config.yaml
vocab_size: 6486
norm: "rmsnorm"
norm_eps: 1e-06
init_std_up: 0.0376
warmup_steps: 200
decay_fraction: 0.635
max_seq_len: 1024
Each number is 500 + 40 x the weight over its row's rms, rounded and kept within 0 to 999. Layers, rows and columns count from 0. Numbers have three digits each. The size before them is the row's rms in percent of the matrix's.

# gate: layer 4 MLP gate, 512x192, rms 0.29, rows 451-511, columns 144-191
# up: layer 4 MLP up, 512x192, rms 0.304, rows 451-511, columns 144-191
# down: layer 4 MLP down (transposed), 512x192, rms 0.286, rows 451-511, columns 144-191
gate451 088:578547600405485497494494598536479439570504531463448554520524531517493416524509511525515539483480567483525530572528442510514539539422535453564550
up451 092:464487519542556510459496534519539522443520466525441462512483421538537518429497540423566589553493511452493545526478538461502489531514491492454438
down451 098:430491471529509556468624537540533595465504494555539483481514479560445445518461485500508532506494470448474633440510580461546493471556456480491484
gate452 108:539465484498483571465545529470551441466495578495484529410426502496451457487458440517477518518503452469425511516538466493483438469506513483458544
up452 102:421496470453462490441527533579443487561489560471511490524520471486629508490466501431490470453506544599537484524563498548476557536443482497528508
down452 105:459434514474549421529458482491445480531519477531566481562525453503529533559477463488545496482473526452522539561545533554474511478503451493459459
gate453 106:545514516498507564533440466515546492561500574498498488526493586510445514538508473518458448419496441430462419514499567485544436424491465505437504
up453 102:471418489520504482551537457460529443435484542549480469455500400472526484475484517475434531431473585447561574547497390482516529544553538554526513
down453 114:439538455480495493485520427490570479448443558506544472492427498459484490520460516542432457438413492477498546485531561435480474463531572510500466
gate454 108:583442501473444490521511476541530503460448495523500543503453456621473496451538477496523401607492513455515610490505481524489469526460438468496450
up454 115:510474449470455463527464556512498514412573510477563492579442556509500464507500556478491468510498513522529497566434498471563406502520548551510499
down454 107:464472515458559552358567592538503512515516403489494500521528499435428400433489445502483451551496484427526537452452502517502436509435462547463543
gate455 099:531474522476528492529419522585544495562491427561544550506466538488543539518518537543525471524553557506504515491446413468506542496551488393505551
up455 093:456504513448485528430462518512508469507489565559456527519460498462490547414513483554479459508493497400540520461465538459521528467438469509430540
down455 102:475550579487482499549405561469578476436542523479493453532525505513542469409532487401473430544562532551456441383446517497487408525448503465522547
gate456 097:514468542512499548503442460553512523529481504455439571509484530498531484512548526543498540490495552528426479513493501474575540530456488497538454
up456 095:471537493495518455519521493565491451487547489594481493463508602550488511484462534523555587498380546481489514529536537454491434545501486456459496
down456 103:517575538504514458585498566532481486471483479577494466501462435511539497530480483550494501472420522527514591602467533586468519532516509464526535
gate457 100:524484502472548514439457521513493530558511496558495520505462513487407536456521458452580461500495522491448533505517508478536491492508481444493462
up457 097:439558467463541490527548518518476479504515499523498496512437439515493498573527537613531443561499517484460471528537501492550480535467530472413578
down457 097:351545487506455432427474497523500545526504506541475442480498552504490490504534505534483458517536574496524479530471539410482522441460526539534523
gate458 095:440492512457574607555498452488511533533490504496601456456537541522487606531469457491441516485467489564492564541512485472526465509496515478544534
up458 093:522510529450533569465515507462480531471434592535568556501516502478476483477492538434510583546548464553545562529517449457474470490558447485515534
down458 094:519530487472453478557483559459517517551499515530498524453517452470524454556478429469555484592507560565545498515538527484476555478559471500528477
gate459 108:540494469524482520512483511558532514562525460510502493456515460553459494451462464435471559495473519450480536488495591505381467464560489444474509
up459 103:489506445493465478508441596539499487562530472503488527546499477445517551547449503451524532521463475522472544485490531526540489538460495500556563
down459 105:505389477452563507573502411479461536500471460561528561450469476491465509482452463497475503500492472582473544490475537439495491466380472454483548
gate460 098:534438553460521416579555502426416552505534512443505442524477451589457479498480504535493452489412474462555477477445503496608458548577469416480460
up460 094:506494394488510499465557522528494445495494480579497401465573418544522548568541489555469514514512488507484458502536587496501472552500503514509483
down460 100:481513481505482535443536487507447495506501492486481461489484498490494543522469414475544489500607472498531461529496549496414522493505482551489421
gate461 094:485409555470550567473476498496469494494446497445477521490508519485494549448426488418489520540530486542466439594466478465538528581515532592501469
up461 094:529513484502442484481457545491490510487465509515479533412483499504517520512600517559510508480505454462538525483415508484509524558511469412504535
down461 101:484466468532443380494511489412511457476434403515590465507468539473484475510567527468432483498512501456466561401540548529518530486493558443536536
gate462 093:566412534526506448482512496528476477509498478489532500516549462500532522436427478512496490478413453497459526518488475486515479497499344567463440
up462 094:574487586490519501475486495473529556511512451487543552495458466516475514561438506496472594524475537507508487437516446522534442451444545529614465
down462 098:475517563474499484477481567581451494460467452490494505602478525529527527519530476469467478563527549460569425542513426464555419454491515500427487
gate463 103:494514524529452538515427499502529476564503506472520454493557406442494457524521407528534522515506501548508449490513512443579514573558470473506500
up463 100:505496526468466483494509480444527485410539511570510472496530460513472507494460441501525541552489543502522538571526470489570467449446499476478500
down463 101:456487510451527557506568482536498555550440464475475570458541446468511456559540553500531554527526450516516519508464547555434525617452466515562504
gate464 099:442507406470438468475468512444521455453481465538455466569525462463555537411587568473481505554532468481517525497501511492470525453447533489502542
up464 104:521454476459504498494522571487438452500460408516452523451578467561483482401509540486531537468552519444534488549512533531531489615516490573482463
down464 103:530459500518422469486505491478432483495465523558485470495543530537491485446479569494564470532452484489549473589471464462494472541493489509554626
gate465 098:456510506478508560463447546513539401499496523532455533483485575447424488542472469532485500560487499492514464470545464526460466565456427530505543
up465 090:539480480503429422539446519451483526512502432548492483429541496554516553396552545521546480489506477466575519572462460506448488423547539460509488
down465 105:469435497471564457516483464496512526546538489439445474541465492444485463507494502464501486463422534452484475563506527472481531486569498559531404
gate466 100:505465487560420515579526499440555515480504543477522523458544430482565512542496550564465552569535535490518402502535544475569463548496582476496488
up466 102:520452541512481441469574414475541448547512522549544454549519538500458574497497496493440470584526503505524523459520466517494522514596491443562480
down466 105:473482534459515541535434476499522554509531522511516489503465483480492532512493495518440451503522492438444467539466546470478435476423499494467477
gate467 083:492473537487535568445455541492509441491456515504501536533551472470499468435531481490454461497572475499416476551558513494525630559471495470404556
up467 092:472454566484436507553446528534495496481547467487456450481455473445452523510529485475517580557503494575493430516516510493495462526438484535435463
down467 091:533528530526510475573514499430548507524502510513509513490459516493494470496470534493527485521526508529552449519521579484517499513434529501525526
gate468 107:536550546493435523564485454459576557459515538544471546517480543474478498562471489450566544464492496497479525520504513408515557541455464490457497
up468 112:529471553506516530511507480525469549489493501474479496504522514543498541486549451436523449444511415485528551523554494456506427472446465505434499
down468 101:561450567506466527583418454480571492546448600533446525504494542509515461542508575550554529476470458491515549536515487451509452495442402446451477
gate469 091:498504503453443491522543500514577541473470570517555408520573539479572450493536405473504491474557531489491500514532523495534464500463550511463475
up469 102:470531464414506460446462449428547505518538490492525522492433441540464510492467487538514493560520426490564574554534456500492571489491495455566508
down469 098:487606455479536488555543449517477509496542461495594468532474407488574562470519461456409506487467476474514518514527474579502491379444460491504433
gate470 099:534545527490559482575507452531512517478461468454488554488482500463475534479498481454467497472481503521539558528490493580483527514502438478485523
up470 087:527536502487521524517502516560502464497430440461539434505504482541565575472507485512527407554559529467543547557562481454519441506557474508477484
down470 101:497491477437517490510544509464494488526547431494490509460496494458446365528526489517438475541546550433472524540442473516537497635528450482452472
gate471 107:539510521440517515462544494480508460496491526473507516493493433489465463525511439485548468484540427539506480429433531484535468517584561513474501
up471 105:483522441470502517446472517503486463482518495477486543497537472429432501513485423460568536463507496455523561404493469532487473470591521452492505
down471 080:528555463520438474563768516509531489477495546498491548558572497563519522491490512569485482536544540457508538540479511510484447503505491488548504
gate472 094:523489409501453478490526450523533426548539537524465486491565625586545558484483513505533489485454513589517503467523493464507471566485527471457524
up472 088:547502456414557472483511505510430466511480499477504538511509536565496440559534535496526512449456536510572536512485531482473561536481556583469522
down472 096:438489404508470474479469535546440618479465449458550453450475479564520507499505503547475510481517448448579515526451575516476491501485482570535513
gate473 098:556501552434458493533542440429523519443473529464416502529485476419412447511489467545543432502503479508502530553432498508470528533543494472454560
up473 103:510520500492464534447502496529545444446526478407527504453545504456383556529408459473551476529552499480510503491486516571446445492445459424465487
down473 100:617550573527546472585525464529573498402568562484468525566450465463423482508473541545526471474517438549475536586452504523493527496485494460465485
gate474 104:514460546530546555509507465506497491530502482448515431437546535469538478475492516474506503543562459566494493574512488484473516504530562510521523
up474 109:528557556554532521530480443475501570472515488548459436509465520517493407475489605476442498472502508554512519526519456512517485459554537518511434
down474 108:512517536489466518487569425524417511387457496501508489539464530493497543497446533541488470460476550460529546515509473494523484529512566515521471
gate475 089:518524449477473498518466495525572469453504502546455428580558543549468573505488585484542555491449463485473528530470491447521481471533477464469437
up475 089:458474510498473562507453452441456475487522604516466519378541532552526460464559551428528595415480501508503544517521534439530494529463497522493505
down475 093:453473552509459442536423467453503506525555550560465477547460535553472525456437555459505512453423546546530417471495557440476483451506504519549529
gate476 109:522480557518499497504479429513530489472580559513521521515480575421470533559458423442524508525405487474525488483537470491493490453495515470488465
up476 104:556527525526517497561551439483480566479483496489566548454574459472515492509527512502547458481456524513500510493460510496557477498506471483517517
down476 109:569458502514516394517510447477441482536527421474512502445534573487587477523540441484475508472520521484530481608467563434510507577470502530472515
gate477 096:502440502433534505537541484473516486550506519482506499529403494558497480472505526427530510571421506429507536541490498452504518487486436443481582
up477 102:585468463528535513549541465596502547530531507424590399517481453555562531432494521438508554481475492502512423432509512518504548519504449487536480
down477 104:546448495435569475400450535502514491534546490468447491603524482437515494488493472529512466562485488457595507482473422457543450487479430479474470
gate478 102:458463552511484535485493500483512491503473485489487531455541531485531520485425415533422451539561558567446431466475457516538490520594527551547480
up478 098:457470471496500464430600539439454568485518517555511507461529423490482467457501513466530565478480447474502542487507454475512484554498469469487532
down478 098:481468522496505504519533510543467487511517478492503482424512400452439522549527494491470509552506448537486447468473574431476529472481471524472469
gate479 089:583439521506548525526501497497586437464469447519475477606488466461524451488497466464490479493421461427504482472448522500543509457544534428458547
up479 095:526481485530490520516471508527547449481468479542447472554512470514516492512463514527502487425436515510536546444470575524543549510497510463443489
down479 097:483487441557550486390539518449489484583496520551525501521529520549510551518557541420511506457536477548526549468501473468542460457456559469502510
gate480 100:450531581473505501547472479461546586486460494461485539467520538516471539491518423568442452501580499475503502470560551492519480484522475498466506
up480 097:508460539460463460484568532482515484476466461499441419534483501464554527417568522456517464431548498539495490579569508526552496485498472478444507
down480 103:473489514486490520461497541473522478495532435483491564514516505545476434435529450515463543513567464532490488502453499451537438426524520505477482
gate481 094:534533524519424552413498452506500514483490546525473528483495520503548471451436511490453496526486481538458445468555502480468561468485507503465495
up481 102:541496465528472537508555510486513493539445521535529541444474571485543443505445572500439468545524516524506510521518546487487458418468493527524540
down481 102:470436473522421515509519424471520545486455507488481492484552527547529576499485479538468530459521540443503506499423493533527519496493464526515540
gate482 136:564574477502482398526476460453503562476545491445444517459532423517505515556546500543534474510521509499517413481518464439480538522519482534490514
up482 134:486535515471519449448519453473494543482520578527537546506506478535491476511465517522494521508482554458501491525515492400480532481560497487459498
down482 113:504584510518518502497565518539490566558549452477450530503474460558508561542546484547552459533502495434475475462538504465476540469545500518472467
gate483 088:538514498468473518463571506556518481536482492526563447493530466477513463445457519481590589500481529506512524480570460489537514520457493485486569
up483 091:458482507542446490462479531523477490524575476427547523459477507577487488500481493587392453521509486568481457466515545417430473518494633532511471
down483 090:582490443493502491523328402541501549444511505485501511544514525473486459452459489490508423495513486531519492486482477569544527576514423480591504
gate484 102:491531521490556557527489556543540493589427502481521445508485489508504386564518501501488453450434548430542471471464597467532496561589544548514528
up484 103:500507461515505470440513525574489552495461508433463524463486587500490572527545467501498491583490471463466518510437494516446462452484538571480526
down484 096:532520562513502507549348443516481494564503540432458475524514474518477521463467535499492519488540531524495495468473468491503517428515473491564498
gate485 103:470532495602495512447475521552476514521445464492446526558548469521555497494445509441564515433481513468489537497436536516592511521500521553480487
up485 093:521509509499545487553454537549465513484511503536489492491504496497449515481521443480573522596510532483478561494510599446540498446569493467523495
down485 101:487469447536530509490560485545560435457463448516528543560517503516553501533470518469474475508454492530473503463425504472492493450535495521503489
gate486 103:548541468477523541501551474524491472521491510602457547554539498455501422510477409470539435421569455470445479517519529521510522430516457474466354
up486 103:509471521432555497477522510485460474558510492498529410542504502428561526420435481558463500468481461499495576553544481537523547521515518465504458
down486 100:554415488508440486493475494473412445568490449537457459491542462487518493466457503505387525455539485475416478482472487551581444565439480498455476
gate487 099:400496484434508504486508565506484564480480442441528529541532537508534432505451505497548512550505507484547454485510462449532524451411453479473446
up487 098:515437546483520479502541495467461494537516484514510497490474468488576560585487558475445469512537426487548499524492524517453528543540561517476482
down487 103:520451486518480494453550499352530553536537517561506471479556561472495547448507461471486541464485496463496520479493499514498521456501540545483504
gate488 100:494546539490526518451538563535585409467442536516429495490573482470502465465495521509443563495512541531556504534565502484543559561554561519485508
up488 100:452549458516489494514512513455546410521484452499497461467491561524548524451521543472618445564466494432461559420458451565527503489452437498540474
down488 097:511509548461548466555538459510484505449471489421473489545509510515484587566461495557455481462508544571522532519486510536439507536520524515513506
gate489 100:479503485512475449578460519477438529500514591531429511511531518543475471552503537438514510432513540526423444443490519499563461539523483446430490
up489 100:481471484454514471479436504527538475511478497482499392510512488609566454430560467503473444513485524466508523487464530504447541525526521434468506
down489 108:520528515477477511465554514537544498513560445453496544457506553495492441468508488472470487459519604568500486536572519474537499465473600483459556
gate490 105:481550474510481537586446557473492535476463461497510482484461492492454485544467438548492490561558542489514479573572521415550486529530557481549545
up490 105:533548466507525420476504525456542520506470448518471479527530517515500463539508524488551508501541465502419484520389548426513539518462494465511506
down490 102:551527524463484518567514529464535493469500462539543495507472504538496530523541468436528496528527498491514581502500448477465524492492515464530508
gate491 105:519499527457533490429513565516482486534524500575522477476413472504471565428460444422430494520485431474473520503473480484430480539478541476463482
up491 108:517486564489505451449493430534501425502505557539543486518469533440506482501544477442528534438510486463460499496411479488491507449479529513450532
down491 104:544530479502550452491504489471491526490567474525445473448510527472491515474493420489557506506580429504420539505528534476493476467504592451487513
gate492 097:521378497467533541504488455527493493530522508515539539514476524506542504540527486512522535490499508467575478518434485448555530428480546454484478
up492 104:466426477558461487466562545456475516536480470490476514532477496510518547518583539531435556476492535556550507543555478521453540503479488546458565
down492 097:508538485476430452511500444434529490504516554467558522520494520535512424485495474474438444492526467539483478450486515516458481481486415501523551
gate493 099:487499535488487540572497517539508441519473483557532589410528520543507462425458437497519478446447538464466441541451463479454502540526418477454459
up493 099:488491422479455459462519499513425519509516487561501525414548533512499527476532494529498525549530413460531501509519512495510445518475450573491381
down493 098:591487436560468475443488489440514557546504483473490456490459480448506550460545554415518480517512422562504461473482449479510525506516528522517501
gate494 099:454477479431480567476531458521534613460525511522489497473468457538556534549426538438563504472504510513443544620485429505458535503544499495532511
up494 096:542479500486580496582485523548513492532517519491494492568514521560490540486470462515460484507390543476501433516539491493537419554502557465547461
down494 098:464477517484518518537409454535485433452439461506457556442462493584489502529437547434469500589469446525482604443531471471467515532536581502502511
gate495 105:430432511536433521576538524478514498473517486489527515488586502467463478514536521511515455431592500505508543510435481492542479533458521539538469
up495 097:578564462500542488496513471519504460497551465543472466531514495542589444466505463521476554550444475506471511494551499451447536505537499494493491
down495 111:461527511556431474429484464497544442492476531488463497468484449449473456451483478476450486568535493450407503502459609451387526435459509442513464
gate496 106:460555498454482505532490586470535500473514507506520563468472509549537528489506528568487505519488535428484480459471468514454526496479413501552559
up496 101:502505475546549527503552490485531522487527475413457487493513468429576478498496526481534477481532487430505430483492487401421509485489408553418560
down496 102:538536539525459532496585523516556472487558501566528459511503512469472465452500503489436565537532506506515536515528528450500490491431429473504463
gate497 088:535580525434468459504465505510498533451538477517463470511578523550515530486496522499530530482522521488528538545479457594477481577446495429439569
up497 088:608476507481523485380516471524505475479479486439555573517458530440508472477496504528509483458436572510483479540461525522531479522466593490530555
down497 096:506487452469496509475448467544496435503495460523535515562491529415499473470551451521459470500594494483502507532471468536519449441524504445481536
gate498 090:530528518519552522439477492487560547500433572449430544552504504519575477548453478544465540513520531488532494424586486481403513551477453553540500
up498 085:442552498396472437536509500455444507533491476475502490469440469489466500479448500500425516462517383444514472486488495567479501447550574484567477
down498 099:514577509409558479525531476433522478496478479472558564474530523507486510544464481466477448517465530460466537528474547580470510495492573512439471
gate499 111:516560424505491529502526487555472556552514525622532459482541461486464413460507443445541520445522535537468486408464520463485540524462502425484501
up499 115:523449455476522488518454518471518428476466443483480499510479455486527436467520530476491417464417486526418521452527564496540537506529527515400567
down499 090:482415500543493466407629481473524550495465534452481458488533569505495433503469497507495601491494448499483471485520522485475429429484543529532548
gate500 098:590433461477531454458488486541516501466556465503451484519450536470488478568514498562530465489485563453536504505478497485496477534477494561506481
up500 100:481505422533466630519559537472454501483537565543526516477466471556540565555472529494567558484510529506567506486482478521511539508540467461499441
down500 101:459524551483493542460495495442530505561496508443428476508480473495520558500541555478523546555425463461474520483528485479519550497484417525470555
gate501 096:457452483514428575452504530519547506616550552478587451469496454480500499512505596571438554485488482524567499502525448552469504541478556456468474
up501 105:510434459541427532498462542489443481527527499436502547427518482521469502537447498514477423489483540543532498514510456445469539461495575434476565
down501 101:535437501518582462495556520473520536630473559515480504473455473487479489501484507454490504452486429457523454485489505494448553509485530548460520
gate502 096:445504483478484511462537518547502526416467516519465560474443473415539482488483467509512526488475450499472447445584506454468465431458487458506493
up502 099:489483493494458557475561536543505474545520558568426492451512477473483525489538506481501508544473476554534415473489519426570482493523516485507444
down502 102:594508529458551507460541520475569516511492463546535470624482506500553571436462479471516520481479450449528445505514543428512500445496522526488513
gate503 091:532478513484490506510490541580501500462483545472508485495528528502550495556488515478577467526541474503455473476527575512471531536436519471465524
up503 091:466500499458536585501489377453513513576485427470499568411509451529510576492422495531556559437438556526539506468545511501609504437496498547461398
down503 090:472547527543500473475569512498545422430546389444434536527509473487530465531577522449524532502518536543466486538497498505469463439540512520484506
gate504 092:479456546455441536483549525458558520553503489571442540518546526504491517494512458459521445444443497502443495446587526517551505425464454482536457
up504 093:571508474474475493530480508489517526535503526429510507461453436421434459492432417527495500509498526494482486389466474507499481448544458505455467
down504 091:556590494499497458535522465511403533438442449539536462526425465573512513458472559447448498497543498529545469529522557532486534446476507504515534
gate505 098:461537499488571445503476481548495572501499549590520523498511500430504487488482430495501515420438555470541489552461585551473499457462472499499438
up505 100:488549497487593486551467461568420503501466515543508454478527470552545568459503575482496457492489519502524488487486562533478457476467447503526510
down505 100:593493485466576566516468518563563456459505543508524556483546470475423534489496497482515482446546533494504469576495548464495502471518524542555426
gate506 109:524448486497451497492468394563479514492411562477482551480436549509545454467522474508529509521508474543587504453537447503517539521464529520465477
up506 115:473480515534555518499528491482526470542512513510526470518525501470541553548463606493407507440501450508434459549554545434431506451451473566447546
down506 111:477514480411544444485516549493489480420557538521583450485554491447458519506422529449495504401498449514500541503496490547427491447444476509556506
gate507 107:520404456497454538540434480452465471508538496472541545486477537557478405496494451508572489499585519524481543479552528531535533530511502558504517
up507 107:487582530546503502466489518496564525491489458538484559468575468544514477483506438557534471540471563570450511499447498506551502456436477560508513
down507 104:494436466477509500481488455532477439528511486519510560539465506547496552488430579517499533478545500544477511434543569485432469519449546548460509
gate508 104:472489522486447560573554464456573505469458544520551536554590505534499488485465459479490520484477579526479529495509532435535502495424487530529521
up508 111:587508510490511544421571471504494548562461541468420504449530507421528516512510529520502555509461599524518500402461516566517485524519530478574486
down508 109:461450501400469484453529523574449480451512562530494524433526527493499509491524482528512490440499480447519521501533455557511552538499484462526467
gate509 096:545587515509528564544447517505470409469501447538471557496517576499461493479565496516497427471434446477508454558521541493534467516498501448475487
up509 095:472459559538516562522522505488536447552465513555554542479489444537502490454507454544454485491539443455542425498603506461559497526476526558477541
down509 095:559490490414475574495627484479531471515510500540515482483494466399539493565502552501458493463465430483508465481462540483486575434507549527468560
gate510 098:473563423492497547465507504475547493587501526485487505509558503471543502574503557493528489468464476501524542463480504508511440428511477463519527
up510 093:459579463550519507499486504474533419500516502418543518509504564529481568506514524457498583531452513467467523532438547498545470466466503523487497
down510 096:508469457561532447545514524467501516563491488475463509487459474539589559538550485487584501477510472572527515469529454498519487448566523534550506
gate511 105:558504510563471534496504404515540474502472520562528529459498412478535510467578429491518472534420531494550480481514425434471513543488470555466538
up511 108:499502513444520454516440468494506516462488499482562495475547532557468593468486453463533557472526463514461547431498521501558487483529582482457444
down511 105:519430516494521514546421427541462540502437525545449457488512487544456534575548526528573438533475447543515445470519451487470504456453536535502468